Weights of a small GPT-style language model, trained from scratch on English Wikipedia: 25 layers, MLP 704 SwiGLU.
Each number is 200 + 20 x the weight over its row's rms, rounded and kept within 0 to 999. Layers, rows and columns count from 0. The size before them is the row's rms in percent of the matrix's.

# o: layer 22 attention output (transposed), 256x256, rms 0.161, rows 145-179,209-243, columns 192-255
# v: layer 22 attention value, 128x256, rms 0.182, rows 82-116, columns 192-255
o145,089,188,198,205,188,195,218,184,203,174,164,189,207,219,201,229,190,196,166,219,169,226,170,191,226,211,202,187,187,188,214,199,186,197,202,224,194,179,189,172,184,205,160,203,208,191,168,205,182,214,200,211,197,180,201,221,234,195,222,192,187,243,152,189,198
o209,112,197,206,175,207,210,191,196,198,204,229,204,176,166,211,206,201,189,198,203,201,189,167,207,197,192,190,197,186,212,191,194,208,190,197,189,213,201,225,215,227,194,186,201,213,246,200,179,205,186,211,205,151,256,195,187,179,187,187,216,193,209,209,180,196
v82,101,198,232,202,214,235,180,177,204,209,201,188,192,231,191,198,180,200,175,176,199,203,231,196,197,223,223,195,182,212,185,208,220,198,191,197,197,177,244,189,210,176,178,227,204,185,219,190,176,192,168,221,150,213,171,220,273,223,201,183,178,185,246,206,215
o146,094,224,204,163,174,197,209,163,178,218,183,201,204,236,223,176,221,158,212,226,216,195,172,193,222,192,216,186,217,205,231,202,204,169,204,201,189,191,142,155,195,221,221,186,191,212,196,199,183,206,202,201,204,171,209,157,184,186,215,216,209,239,200,207,194
o210,110,203,197,203,240,190,173,239,179,213,204,186,213,210,186,175,183,172,200,177,200,220,223,220,183,156,216,184,225,176,215,200,195,234,212,206,192,225,218,210,221,177,190,189,226,179,195,213,202,201,182,194,209,182,180,179,225,211,198,189,206,245,121,216,212
v83,100,222,225,176,187,205,190,204,172,221,196,201,175,222,154,201,186,217,174,211,191,211,216,217,212,180,207,196,198,189,223,210,188,190,194,216,176,207,245,234,201,184,219,184,189,196,208,221,224,198,193,200,186,182,222,224,180,182,183,190,182,184,203,249,211
o147,085,203,182,182,175,195,175,175,189,214,202,222,177,171,146,197,173,172,201,231,156,191,225,184,203,202,187,230,214,217,195,214,200,200,209,227,182,181,215,209,173,186,210,184,196,172,200,172,227,202,209,210,214,165,222,198,190,207,184,186,234,210,205,201,185
o211,109,221,194,228,159,188,232,231,147,230,218,195,200,212,218,236,195,216,224,174,225,215,184,216,204,238,199,203,211,178,207,225,203,194,203,197,210,202,218,216,171,188,192,197,231,191,188,173,168,174,195,210,212,221,200,160,198,215,212,221,195,203,198,165,175
v84,098,213,199,235,217,163,182,200,177,215,179,207,211,182,218,150,215,252,210,184,215,188,203,212,212,184,261,208,187,217,201,171,164,203,209,193,211,182,156,196,232,193,179,184,229,200,185,231,207,194,190,197,165,210,226,182,209,228,218,181,209,188,209,206,196
o148,092,167,214,149,185,228,151,221,186,234,204,201,188,229,196,222,170,211,211,183,192,200,185,223,173,245,180,196,209,197,176,195,231,200,239,147,226,174,195,170,156,224,193,216,164,206,184,180,205,195,185,202,207,161,210,206,179,192,147,189,167,198,222,193,254
o212,100,182,158,183,203,257,187,204,188,192,161,213,198,195,166,223,159,196,201,218,187,213,216,191,232,204,204,213,194,180,196,164,218,198,198,232,189,237,210,202,196,231,189,170,171,198,193,221,194,225,199,195,190,216,170,204,214,211,179,188,207,212,164,144,229
v85,104,176,192,189,176,190,190,179,170,182,193,166,215,195,215,149,217,191,197,192,227,162,160,170,205,174,244,197,188,197,193,183,233,211,208,199,200,225,185,185,234,173,206,198,202,179,252,192,192,188,209,226,166,184,178,196,204,172,179,185,178,188,203,168,205
o149,091,198,223,198,167,233,202,187,197,220,202,220,186,203,200,218,202,182,189,199,218,190,247,209,185,216,182,231,193,165,178,195,147,198,188,238,235,222,164,182,176,226,187,196,207,218,183,228,206,189,195,200,218,174,226,193,198,202,204,190,243,191,218,205,174
o213,110,225,212,207,230,193,211,176,190,205,225,172,179,181,193,222,184,212,213,211,156,216,210,171,216,241,219,223,235,196,213,179,215,197,198,183,186,181,193,204,191,171,195,183,213,194,189,192,218,195,184,209,223,246,204,229,203,229,188,179,210,246,183,173,221
v86,105,186,174,198,197,228,207,230,163,220,184,225,188,177,204,194,174,194,191,202,195,197,200,179,195,231,190,169,188,214,188,215,207,190,217,190,214,221,185,215,186,180,184,206,198,217,171,180,174,200,183,210,202,191,186,201,179,212,203,196,169,199,196,233,197
o150,092,195,205,204,174,196,224,194,187,191,186,210,184,174,165,187,204,196,149,182,198,236,193,218,171,175,214,220,181,183,205,175,173,195,196,227,152,184,228,201,205,211,203,181,203,191,216,221,231,208,222,204,247,203,205,214,206,176,190,197,198,207,180,218,201
o214,114,194,172,201,198,202,210,193,203,198,184,220,179,195,206,253,228,213,207,222,182,166,201,194,237,214,189,166,194,180,221,223,172,189,189,223,212,173,178,176,201,222,221,185,215,187,187,210,204,199,214,201,194,193,200,227,210,205,150,203,222,215,206,211,198
v87,107,230,207,220,177,233,186,200,234,220,210,172,212,166,143,210,209,171,219,210,181,222,183,238,169,222,217,227,200,186,199,199,213,173,226,213,170,211,236,164,188,206,191,218,213,211,194,200,195,196,174,218,214,234,202,205,182,194,206,210,210,176,225,249,186
o151,093,152,222,204,221,182,210,200,206,168,195,175,184,207,203,202,184,217,198,186,188,221,185,225,206,167,214,187,203,216,173,200,189,223,202,196,214,175,178,182,216,167,229,216,179,196,188,200,175,197,206,189,183,184,197,203,179,202,205,200,211,228,177,169,193
o215,109,212,169,233,185,198,219,226,207,171,210,199,195,229,200,201,194,178,180,197,203,213,220,193,228,218,202,175,183,226,164,207,158,209,171,196,207,188,189,217,254,181,194,212,205,214,221,223,184,149,170,206,181,196,183,231,217,204,212,192,210,175,199,216,185
v88,101,226,197,231,154,205,176,174,190,208,217,221,176,221,223,214,225,179,195,183,196,226,154,203,187,209,179,188,173,164,210,143,211,175,205,226,226,164,206,216,200,193,188,227,194,200,204,172,244,173,175,193,200,230,207,181,206,194,208,208,217,216,217,256,198
o152,087,206,212,194,192,165,173,182,181,221,191,213,169,178,211,179,210,156,228,192,204,224,211,195,199,192,194,220,220,187,225,185,187,220,210,190,172,197,163,201,202,178,225,184,210,185,203,212,220,199,180,178,185,198,194,211,191,168,194,210,181,199,225,152,195
o216,110,181,221,201,185,235,247,232,203,192,212,164,233,184,195,201,221,205,206,212,197,240,186,198,212,214,223,237,171,207,176,212,189,166,222,225,193,178,199,205,181,177,223,199,209,247,230,214,198,219,249,216,204,205,197,192,218,215,193,214,198,180,202,191,176
v89,100,212,229,222,194,207,172,185,210,185,232,204,179,228,189,221,192,243,170,176,182,162,209,212,200,208,195,218,185,184,183,215,214,238,199,208,203,204,216,218,177,211,174,186,209,170,220,217,186,166,184,259,192,188,187,191,256,227,187,192,198,206,202,203,188
o153,094,165,183,223,205,219,211,166,201,227,197,139,151,221,204,183,214,208,211,206,228,211,196,200,199,206,168,196,248,184,218,211,175,162,188,222,190,201,192,226,194,184,158,188,217,215,182,204,205,209,214,193,228,192,178,194,164,203,212,202,236,190,173,185,184
o217,107,227,177,208,215,176,223,210,225,196,204,228,231,207,196,182,202,185,210,199,218,216,236,203,200,194,192,190,194,216,226,216,196,237,175,163,190,203,212,183,189,165,198,175,216,214,209,197,199,192,225,166,209,193,210,208,181,182,212,223,190,220,183,196,223
v90,100,164,187,205,179,187,190,211,196,203,172,204,201,206,195,192,210,214,207,216,193,196,221,189,221,199,195,212,153,161,189,212,191,193,210,220,201,250,193,202,185,204,193,184,206,228,225,231,176,214,222,175,190,167,186,169,207,197,169,156,197,222,212,226,203
o154,086,203,186,217,223,220,201,218,168,216,194,207,206,176,210,219,196,217,199,170,184,188,255,176,195,193,185,224,193,203,178,204,216,201,220,188,220,163,189,200,176,209,178,215,171,183,234,225,167,183,219,225,172,219,246,237,200,235,209,171,205,211,178,198,229
o218,111,191,201,192,206,214,192,191,191,213,153,173,189,227,198,181,201,204,218,236,222,240,185,194,171,131,206,167,213,169,159,174,178,206,178,198,232,231,209,235,179,201,198,200,202,187,148,177,178,209,217,215,208,220,169,167,188,164,165,208,200,194,188,235,188
v91,101,210,195,179,188,226,203,199,197,230,174,203,173,173,208,220,230,191,184,204,182,211,178,194,175,186,214,171,202,192,204,212,181,198,228,193,205,175,222,167,217,201,180,203,210,177,158,203,243,220,227,203,186,188,188,202,164,184,230,233,183,194,214,184,170
o155,094,144,188,209,226,226,210,202,171,228,218,186,245,154,221,189,174,179,209,179,223,210,152,193,178,239,208,176,172,174,205,212,210,186,203,211,196,200,225,177,219,187,224,194,206,190,153,192,199,179,205,193,209,182,192,179,190,200,216,211,184,178,173,198,196
o219,102,190,159,193,231,157,261,188,214,217,224,177,173,232,222,179,249,221,216,199,197,187,238,183,180,189,197,185,184,211,179,216,205,194,215,220,203,224,199,197,211,180,211,181,206,229,231,166,195,209,196,186,170,203,218,186,198,193,175,195,215,219,199,207,235
v92,109,184,168,178,193,201,219,171,204,199,217,211,173,198,194,199,192,175,188,252,188,231,206,197,186,186,211,200,221,224,228,214,179,214,179,229,205,178,195,216,228,208,182,215,222,225,187,200,214,211,213,199,201,229,219,171,209,187,203,177,229,211,208,172,187
o156,094,207,209,242,202,223,184,229,202,200,197,193,193,198,189,215,242,224,204,197,176,184,225,195,191,230,225,209,164,211,224,192,214,183,201,200,212,174,215,181,207,203,215,180,205,187,206,187,189,182,189,198,189,183,200,203,169,208,211,211,177,186,222,199,184
o220,109,168,202,220,185,201,193,199,169,196,212,212,183,203,191,178,213,204,166,227,194,180,193,247,235,205,182,218,195,199,193,215,219,217,236,178,237,202,181,161,201,224,215,208,195,184,184,209,202,178,216,183,208,182,212,214,222,201,203,182,206,211,177,208,221
v93,113,201,221,184,165,231,217,214,245,229,199,201,190,181,208,199,180,201,213,188,190,198,192,237,201,225,185,230,194,204,177,193,222,205,229,201,213,186,197,218,226,220,179,198,213,208,230,176,205,188,225,236,192,220,172,196,175,225,191,162,220,204,207,155,228
o157,095,192,177,210,201,184,214,162,193,232,186,200,210,236,205,175,212,226,201,205,205,194,230,177,201,198,214,181,176,193,235,215,210,208,217,220,185,149,217,208,229,180,180,196,224,187,170,190,234,183,203,180,234,202,196,204,197,213,206,233,184,213,195,228,176
o221,115,176,213,187,214,185,172,198,222,212,167,177,195,203,189,180,195,190,198,192,193,202,176,160,210,184,211,196,224,208,210,202,196,190,207,209,165,186,206,186,177,202,211,189,207,196,206,237,224,233,188,202,182,167,233,172,209,194,187,227,201,199,186,205,170
v94,099,209,229,147,175,159,213,246,179,200,206,234,203,228,210,194,212,204,160,207,235,173,211,229,201,188,188,213,153,174,215,191,182,203,226,233,160,191,221,188,209,201,221,205,181,193,190,178,223,226,215,196,190,208,206,216,194,199,179,203,215,185,197,172,188
o158,093,222,191,182,198,211,179,170,214,243,230,208,214,192,167,221,209,221,221,191,189,223,216,206,196,187,214,166,197,225,173,204,202,180,220,163,202,245,193,217,198,227,211,219,203,182,200,215,146,219,163,206,203,185,220,201,202,166,224,178,240,204,216,216,213
o222,101,194,203,206,207,226,173,207,212,219,185,210,239,211,211,199,195,204,177,208,218,200,205,235,163,181,188,198,198,211,220,226,177,235,207,184,198,205,205,170,189,189,204,194,205,200,164,184,184,218,209,202,171,221,207,182,176,227,209,188,204,215,197,164,187
v95,106,182,188,196,229,191,185,215,245,216,224,204,184,205,211,192,223,171,168,199,215,204,226,171,233,169,181,210,196,179,187,191,241,194,215,189,210,227,197,194,209,233,201,199,194,194,226,230,207,165,191,181,194,208,224,198,215,215,223,184,180,235,207,195,175
o159,093,201,189,182,181,227,200,184,209,190,208,157,255,217,188,220,189,193,219,192,206,184,207,211,183,205,208,193,195,196,208,219,185,173,190,157,216,182,179,212,218,181,181,179,212,193,233,192,156,204,207,223,216,183,206,217,218,217,193,231,219,196,170,222,204
o223,110,195,197,217,186,204,197,193,191,208,164,207,199,182,186,184,205,194,157,215,197,218,194,213,181,199,211,173,202,178,188,190,195,214,177,197,212,194,225,202,217,231,202,210,241,188,195,226,201,200,220,220,186,209,179,208,186,213,202,197,220,216,222,207,174
v96,102,223,214,160,222,214,196,227,198,171,200,225,206,190,194,248,172,202,228,218,185,207,194,177,190,198,221,174,182,223,210,184,224,222,177,230,199,137,242,211,178,191,175,183,196,171,208,202,155,186,203,194,186,199,223,228,190,207,183,186,206,213,184,238,197
o160,093,204,205,228,182,180,216,182,216,176,204,232,209,233,210,193,203,208,198,175,198,188,199,183,216,200,195,220,181,212,190,183,208,216,207,182,206,206,175,207,187,207,186,219,218,223,209,206,213,200,188,228,222,223,198,222,188,179,222,175,200,196,209,210,180
o224,107,175,184,226,233,222,206,194,201,187,192,196,195,212,234,214,204,201,199,168,205,227,206,175,196,158,190,183,181,211,183,190,200,153,213,206,208,237,190,191,230,232,220,229,181,186,175,192,197,179,175,153,191,225,197,209,240,177,217,202,188,201,152,179,200
v97,102,229,183,216,201,211,204,194,187,165,215,184,201,245,195,204,195,211,178,192,181,224,211,209,214,193,210,203,208,187,206,191,175,186,219,166,238,205,189,203,198,215,210,236,174,230,182,209,171,193,217,209,188,162,183,213,217,186,174,214,223,243,218,207,181
o161,094,210,193,217,217,186,195,190,199,175,207,225,191,184,196,193,154,201,210,161,193,184,225,214,184,212,205,153,217,227,223,240,216,231,205,181,151,170,213,218,173,197,223,165,212,178,164,199,192,191,209,190,206,204,193,179,203,209,197,186,211,162,219,188,196
o225,108,140,222,203,189,200,174,176,195,212,174,190,213,210,204,206,195,176,168,198,220,194,182,224,200,193,162,225,215,209,203,176,167,218,190,179,209,208,208,164,229,194,168,217,195,179,225,173,218,193,197,180,185,222,196,192,193,198,263,189,168,184,216,186,232
v98,102,211,185,179,186,200,184,207,222,210,190,204,205,212,194,177,199,212,211,209,178,178,175,214,200,185,189,201,214,191,178,184,218,219,206,197,230,212,192,201,220,234,168,224,191,221,199,211,200,162,147,226,195,210,223,220,242,164,203,190,217,215,248,225,213
o162,092,180,184,209,211,184,171,200,179,193,199,239,171,180,220,199,184,253,186,175,192,206,197,219,201,197,196,209,222,171,217,215,198,225,186,215,213,175,158,184,199,209,209,196,189,216,207,161,197,198,176,190,212,186,161,179,183,230,216,178,173,194,178,197,236
o226,105,170,206,230,175,171,212,192,194,240,184,193,165,229,172,211,223,169,201,193,183,176,211,216,205,201,183,171,210,221,176,198,200,169,199,186,213,208,176,180,200,219,196,172,211,250,231,217,178,213,231,187,179,171,186,181,163,211,210,174,167,217,163,188,206
v99,108,221,169,183,207,181,174,198,217,202,251,235,206,183,224,163,186,202,180,212,228,196,199,224,197,183,191,163,204,184,214,197,190,213,192,162,203,195,181,178,197,206,220,193,208,169,239,198,201,228,191,232,181,192,180,185,193,191,177,193,210,222,179,189,200
o163,095,178,203,196,173,208,242,205,202,175,191,174,194,226,192,186,220,202,186,219,190,203,196,180,197,207,175,204,247,201,180,166,170,186,194,215,210,193,210,187,207,178,146,217,185,228,197,240,202,186,192,192,181,225,181,193,218,174,210,215,209,213,154,197,221
o227,108,164,240,228,207,209,178,198,178,155,227,203,222,195,193,177,187,198,218,184,170,206,188,195,225,205,197,214,219,190,184,224,196,233,201,233,178,209,166,180,197,227,195,168,226,229,191,173,219,203,196,220,192,230,221,196,211,223,229,190,240,222,230,177,202
v100,101,210,247,167,196,198,200,218,174,230,206,188,173,143,178,192,232,192,197,184,189,219,244,215,195,181,154,230,185,203,205,182,199,199,207,204,208,230,208,164,199,198,215,217,202,207,221,183,214,229,197,201,198,212,213,226,210,209,188,202,236,180,190,234,221
o164,090,208,185,179,273,171,178,194,191,184,220,212,189,223,157,185,171,210,169,186,185,204,173,182,181,188,197,229,205,204,192,222,180,208,205,167,228,218,218,180,219,221,199,200,215,169,191,201,195,179,243,213,190,220,224,181,203,211,167,204,227,215,217,239,174
o228,113,187,205,211,191,258,216,207,190,195,234,210,188,219,216,250,204,179,163,198,229,163,213,215,188,172,216,168,211,179,214,197,179,196,164,215,187,192,195,202,197,212,199,200,189,196,204,196,208,200,232,190,186,164,159,170,212,211,199,215,190,217,209,161,191
v101,106,204,202,174,215,223,233,191,233,163,187,211,239,179,177,213,155,194,192,180,210,164,193,170,218,214,212,195,218,239,221,171,170,164,239,242,190,216,187,206,188,187,184,221,187,216,220,203,191,167,225,209,201,181,163,218,211,238,202,203,209,211,206,190,240
o165,101,207,206,226,199,189,169,211,203,204,179,236,177,217,195,187,217,195,224,191,185,199,183,195,221,197,195,222,217,227,187,187,231,200,184,175,186,208,172,173,231,210,232,219,199,179,193,214,182,212,203,218,184,199,229,158,198,172,181,200,253,217,190,216,178
o229,107,170,182,205,206,224,240,189,194,225,221,202,189,216,204,226,175,177,207,210,179,174,196,199,199,188,175,152,208,198,194,226,239,186,188,168,146,226,209,199,194,179,192,198,244,206,199,206,210,211,194,163,210,179,182,196,211,201,189,190,195,208,209,212,193
v102,100,156,211,210,185,187,175,205,198,215,189,198,200,157,222,193,258,224,204,184,187,198,200,200,221,186,178,222,227,209,224,200,212,196,183,219,236,214,222,218,178,223,190,203,195,213,147,196,201,221,171,209,187,212,154,185,221,194,184,181,196,212,189,214,213
o166,092,204,210,172,188,187,197,175,246,201,181,185,190,193,216,193,193,179,178,209,218,209,161,198,185,214,184,170,137,149,222,188,201,212,185,204,198,156,208,226,202,179,197,190,231,177,223,257,193,188,244,170,197,214,168,201,198,190,203,206,187,188,198,210,194
o230,105,233,233,207,195,204,177,212,200,200,169,190,206,223,198,235,184,193,216,211,203,230,203,204,208,214,235,210,175,190,198,200,211,202,165,182,223,166,222,153,171,244,233,226,167,172,214,192,198,218,240,164,232,194,184,252,217,190,236,183,233,157,191,203,207
v103,104,224,178,230,204,183,192,223,200,192,218,213,202,186,219,191,182,188,201,228,170,175,203,196,247,198,232,208,184,169,183,178,202,239,188,193,176,217,236,204,183,182,216,225,173,176,198,183,206,231,228,208,196,173,207,181,262,214,199,154,166,212,185,199,187
o167,092,167,207,222,166,195,184,197,198,217,178,207,185,187,189,220,216,203,150,217,198,203,194,179,202,229,197,202,201,192,164,192,158,184,200,206,192,196,209,176,189,210,171,201,191,200,166,213,182,179,218,181,209,220,190,182,221,177,205,225,198,182,181,200,204
o231,105,175,182,184,217,200,192,186,168,249,187,199,184,236,197,190,202,196,225,163,206,188,185,220,187,187,212,195,218,169,212,191,218,182,219,190,145,194,205,224,171,202,175,199,205,207,207,178,209,215,176,202,205,216,166,199,206,143,218,173,187,189,237,174,198
v104,099,185,209,174,187,189,162,221,246,235,168,202,208,225,198,239,218,210,208,218,178,206,235,197,191,209,185,211,191,221,220,192,220,192,211,214,207,184,166,181,218,179,235,212,178,200,191,202,202,147,169,181,231,224,193,197,190,183,158,210,228,204,178,190,185
o168,091,219,222,243,229,190,182,210,160,182,252,172,198,169,203,164,206,182,206,192,187,209,189,165,155,143,216,188,203,212,195,177,198,204,214,218,186,197,244,209,199,181,211,194,184,210,219,174,204,180,189,207,190,179,217,169,202,212,206,166,213,212,191,170,201
o232,108,200,193,204,183,181,188,206,206,198,213,210,221,227,197,172,188,195,182,186,199,227,170,192,221,182,175,212,214,185,169,201,177,199,179,182,201,183,175,200,207,187,202,215,203,231,182,257,188,229,151,217,223,187,188,214,192,244,205,194,216,186,209,219,201
v105,107,194,228,214,203,202,207,179,204,217,177,201,208,220,190,179,215,218,207,194,170,179,189,213,172,222,197,193,196,206,223,201,198,184,198,214,193,198,197,192,208,219,192,199,195,174,216,207,213,197,166,176,185,184,252,226,195,214,232,222,235,197,201,184,231
o169,094,210,217,199,196,197,207,192,185,174,218,196,218,220,196,166,203,195,214,201,209,227,177,207,171,223,149,204,212,206,200,217,182,204,195,164,166,192,193,198,190,166,164,207,204,217,202,204,213,198,226,181,202,192,203,179,207,204,186,192,184,197,215,172,162
o233,112,205,163,147,200,198,216,155,236,208,191,195,194,178,212,213,208,180,192,257,216,182,173,207,248,154,246,166,229,190,185,184,186,192,204,219,228,219,205,195,178,202,196,216,194,195,202,245,180,196,169,214,207,228,206,190,215,199,215,174,191,192,190,221,187
v106,102,220,209,236,169,204,189,188,222,216,171,223,213,200,171,181,203,239,175,190,193,184,213,208,197,221,197,165,162,184,186,202,212,159,191,179,191,198,193,208,202,192,213,196,210,182,190,186,213,191,188,211,197,179,181,198,211,195,198,186,191,175,231,208,209
o170,089,182,205,174,183,217,210,218,219,174,212,200,200,177,175,217,201,167,190,203,218,216,148,205,191,182,178,222,159,220,206,233,230,217,177,229,200,218,173,187,205,199,222,203,204,189,211,205,213,215,175,201,155,187,234,206,179,176,175,215,207,179,209,202,212
o234,113,225,198,198,198,216,195,227,191,216,171,169,189,202,173,192,229,211,209,182,232,184,215,212,179,207,187,169,215,171,180,219,184,224,198,194,250,222,192,201,209,207,151,172,216,209,235,196,195,221,196,167,197,186,237,173,190,203,192,190,211,204,182,203,190
v107,107,210,215,229,195,194,190,213,179,236,175,176,193,210,211,221,198,179,185,274,242,222,237,179,227,217,189,214,224,155,178,168,198,188,199,212,213,207,186,217,173,178,196,201,182,227,172,193,183,184,179,224,164,222,177,216,185,197,205,218,232,205,235,166,140
o171,090,215,210,227,185,204,196,197,181,190,219,204,180,182,185,193,182,223,217,179,153,171,198,208,203,210,210,177,193,221,227,235,182,205,190,203,208,192,206,235,237,191,243,225,172,181,186,229,216,203,193,193,172,221,198,172,220,217,222,190,209,217,244,221,200
o235,112,221,214,186,219,195,216,211,168,197,200,220,196,209,192,213,241,216,211,208,190,206,189,199,179,232,211,224,162,200,171,201,210,194,172,211,192,233,232,176,212,238,179,194,245,196,195,197,200,249,201,223,195,186,211,179,202,209,171,164,166,221,162,200,214
v108,101,181,193,206,211,173,243,178,234,199,146,202,190,223,193,195,201,167,188,163,207,150,202,206,203,172,208,189,215,165,187,201,187,196,206,230,200,214,207,187,181,160,190,187,206,215,171,169,177,201,205,201,204,172,200,207,204,228,184,173,215,197,214,197,180
o172,100,180,208,234,213,199,198,205,221,211,225,213,142,234,205,164,215,201,199,197,198,212,225,194,180,232,205,230,188,185,207,169,184,194,183,196,188,215,195,204,203,196,224,197,197,174,216,206,181,201,232,176,205,214,210,221,193,221,179,189,221,180,169,190,180
o236,104,192,196,193,210,195,196,177,186,187,162,217,174,215,211,207,209,185,216,220,230,231,212,175,189,198,190,203,144,221,237,179,215,193,211,214,194,182,192,171,205,207,200,237,161,213,186,225,184,185,211,218,172,234,196,171,217,202,185,231,209,222,213,195,217
v109,101,179,193,187,188,218,144,174,197,178,213,177,194,230,158,176,186,223,210,186,194,159,203,231,185,192,218,199,218,205,183,215,188,241,206,235,223,180,174,211,180,165,200,185,197,186,188,213,186,214,187,209,212,191,220,184,204,196,189,198,174,209,243,220,240
o173,090,194,165,204,198,204,200,245,206,206,182,224,203,172,204,224,244,209,180,205,168,198,174,196,182,175,180,222,202,166,170,204,216,216,180,187,190,224,208,183,233,198,169,181,175,207,242,157,222,201,222,196,183,194,190,185,207,206,196,217,200,186,218,222,197
o237,110,190,192,189,243,182,209,237,211,208,214,199,224,206,239,194,172,184,185,248,187,192,194,205,206,170,209,197,206,196,203,186,200,210,207,217,197,218,185,227,214,212,193,172,230,183,234,202,209,197,205,193,194,210,198,173,189,189,197,182,160,216,190,194,191
v110,108,235,244,205,229,177,201,186,224,182,207,257,230,191,228,192,227,189,196,184,191,183,186,245,197,167,194,216,199,196,210,220,191,192,161,225,188,221,188,212,208,235,195,192,195,194,215,183,185,205,190,227,227,203,170,190,209,207,200,204,162,220,207,172,195
o174,099,201,189,216,179,230,217,189,183,221,249,167,163,216,212,193,178,207,176,243,229,208,191,188,191,197,164,214,204,213,181,198,221,214,221,180,198,222,237,199,221,182,197,227,209,208,218,153,199,189,227,214,173,178,180,226,184,186,189,199,170,216,176,190,219
o238,109,190,170,210,191,184,185,205,206,191,225,219,198,202,215,221,197,199,198,168,201,210,238,212,184,212,187,185,224,169,185,163,207,185,226,207,199,194,179,184,159,175,213,183,232,242,180,246,197,213,192,214,163,186,214,200,212,201,180,187,200,191,189,207,196
v111,108,229,227,185,204,243,178,198,199,193,195,194,186,221,223,174,204,203,205,167,203,198,179,220,204,219,214,152,202,199,212,176,204,182,199,176,218,203,169,196,237,180,198,200,180,188,175,213,221,188,201,191,227,208,226,230,192,231,166,232,158,225,236,185,162
o175,092,157,202,220,162,180,171,215,205,174,173,222,222,227,214,201,209,229,188,187,185,190,185,199,212,186,180,216,212,247,176,196,188,245,222,195,189,220,210,198,170,173,209,196,203,210,188,204,180,190,191,191,226,157,200,184,203,228,190,209,232,198,206,221,196
o239,111,198,209,195,222,216,227,208,185,186,188,180,175,177,202,218,164,242,211,147,221,175,202,239,197,182,190,175,159,198,198,211,199,188,214,198,200,186,203,192,210,201,204,161,201,159,204,230,193,200,201,207,180,222,172,199,180,202,193,226,223,215,177,196,220
v112,105,184,216,208,200,183,172,223,204,212,197,216,225,186,176,190,194,180,164,188,207,206,193,227,186,212,226,227,182,199,182,209,208,209,183,228,178,215,204,212,194,193,213,215,221,178,205,182,194,191,243,169,224,195,205,194,186,174,217,224,205,197,184,164,179
o176,094,245,199,207,195,195,227,218,185,189,201,188,237,185,200,228,238,175,212,222,211,176,176,210,233,196,229,171,210,195,205,206,215,230,192,176,213,212,184,226,219,197,175,205,200,230,171,211,196,229,220,213,208,205,199,199,215,210,215,223,207,234,201,200,211
o240,105,206,206,168,207,198,195,213,180,176,220,206,203,196,185,214,185,196,233,230,192,167,223,184,239,196,172,188,183,215,204,218,181,198,189,204,230,233,187,200,214,213,226,199,206,214,186,208,199,188,195,208,197,180,178,189,196,210,198,191,232,181,198,228,175
v113,101,185,244,199,224,162,215,216,203,160,213,203,225,222,227,229,210,209,205,178,206,197,206,234,182,192,214,191,225,205,192,196,235,193,228,227,201,205,221,217,191,182,153,167,200,241,210,200,224,199,208,212,221,221,234,171,179,217,171,196,207,203,238,229,231
o177,093,179,193,176,171,215,170,173,201,191,171,185,207,191,189,202,203,203,193,222,196,206,201,210,192,225,168,215,209,248,202,217,213,224,184,162,191,231,222,183,218,174,224,195,203,167,210,191,188,206,194,171,188,151,210,198,176,194,202,202,217,207,178,193,195
o241,106,186,174,185,223,199,189,217,219,174,163,187,212,170,194,165,184,202,216,175,170,195,205,211,209,187,226,219,206,219,205,221,225,180,163,203,196,197,204,194,198,210,220,197,161,190,199,224,218,194,236,231,191,208,174,211,230,200,181,226,194,181,209,187,200
v114,107,155,220,179,183,222,155,223,190,209,204,184,225,202,211,227,187,234,202,165,213,199,249,188,207,204,220,205,201,203,207,172,227,219,187,193,190,231,199,163,235,169,171,207,178,225,196,205,242,210,196,174,210,204,206,165,197,169,196,199,198,197,199,173,177
o178,097,218,201,205,218,198,169,221,194,232,208,197,206,198,170,222,200,196,187,184,157,154,220,203,198,186,205,200,185,176,203,216,211,205,206,197,206,187,231,206,186,219,192,198,195,188,210,222,221,185,201,220,190,231,218,179,202,191,210,205,255,208,195,220,212
o242,109,197,188,192,198,164,219,197,208,206,204,190,201,218,204,202,206,172,210,204,221,177,200,174,210,161,190,186,161,211,162,240,197,200,187,227,203,194,197,199,177,215,214,181,223,183,213,171,193,181,213,177,188,167,190,191,198,203,192,175,201,220,212,201,218
v115,108,207,196,157,208,208,180,218,184,152,214,250,161,183,226,180,174,160,204,207,227,218,196,181,167,204,216,161,202,205,211,196,237,205,198,230,203,192,165,201,182,197,181,178,180,204,179,197,176,204,198,211,201,222,215,178,184,164,224,199,202,173,219,217,182
o179,095,168,233,207,204,187,207,216,207,197,182,188,195,160,209,178,181,208,209,203,214,218,246,220,236,220,198,214,207,221,200,211,188,196,187,195,185,194,169,182,222,210,213,195,241,193,213,235,228,178,217,203,222,213,198,189,243,202,194,213,214,225,221,155,197
o243,115,218,187,211,205,209,182,171,196,220,194,179,219,214,212,232,197,233,180,201,204,226,219,223,194,199,190,182,180,221,158,207,168,178,200,220,215,205,178,218,219,174,205,207,170,191,198,196,225,232,175,184,196,183,169,203,209,179,202,217,230,199,208,172,206
v116,099,177,205,228,199,205,212,210,166,188,176,197,177,195,214,218,172,235,174,206,192,171,216,225,195,192,176,227,176,232,224,212,210,205,206,213,170,222,165,178,213,176,180,189,177,195,215,210,198,182,230,191,192,230,200,222,192,182,211,224,212,199,189,183,225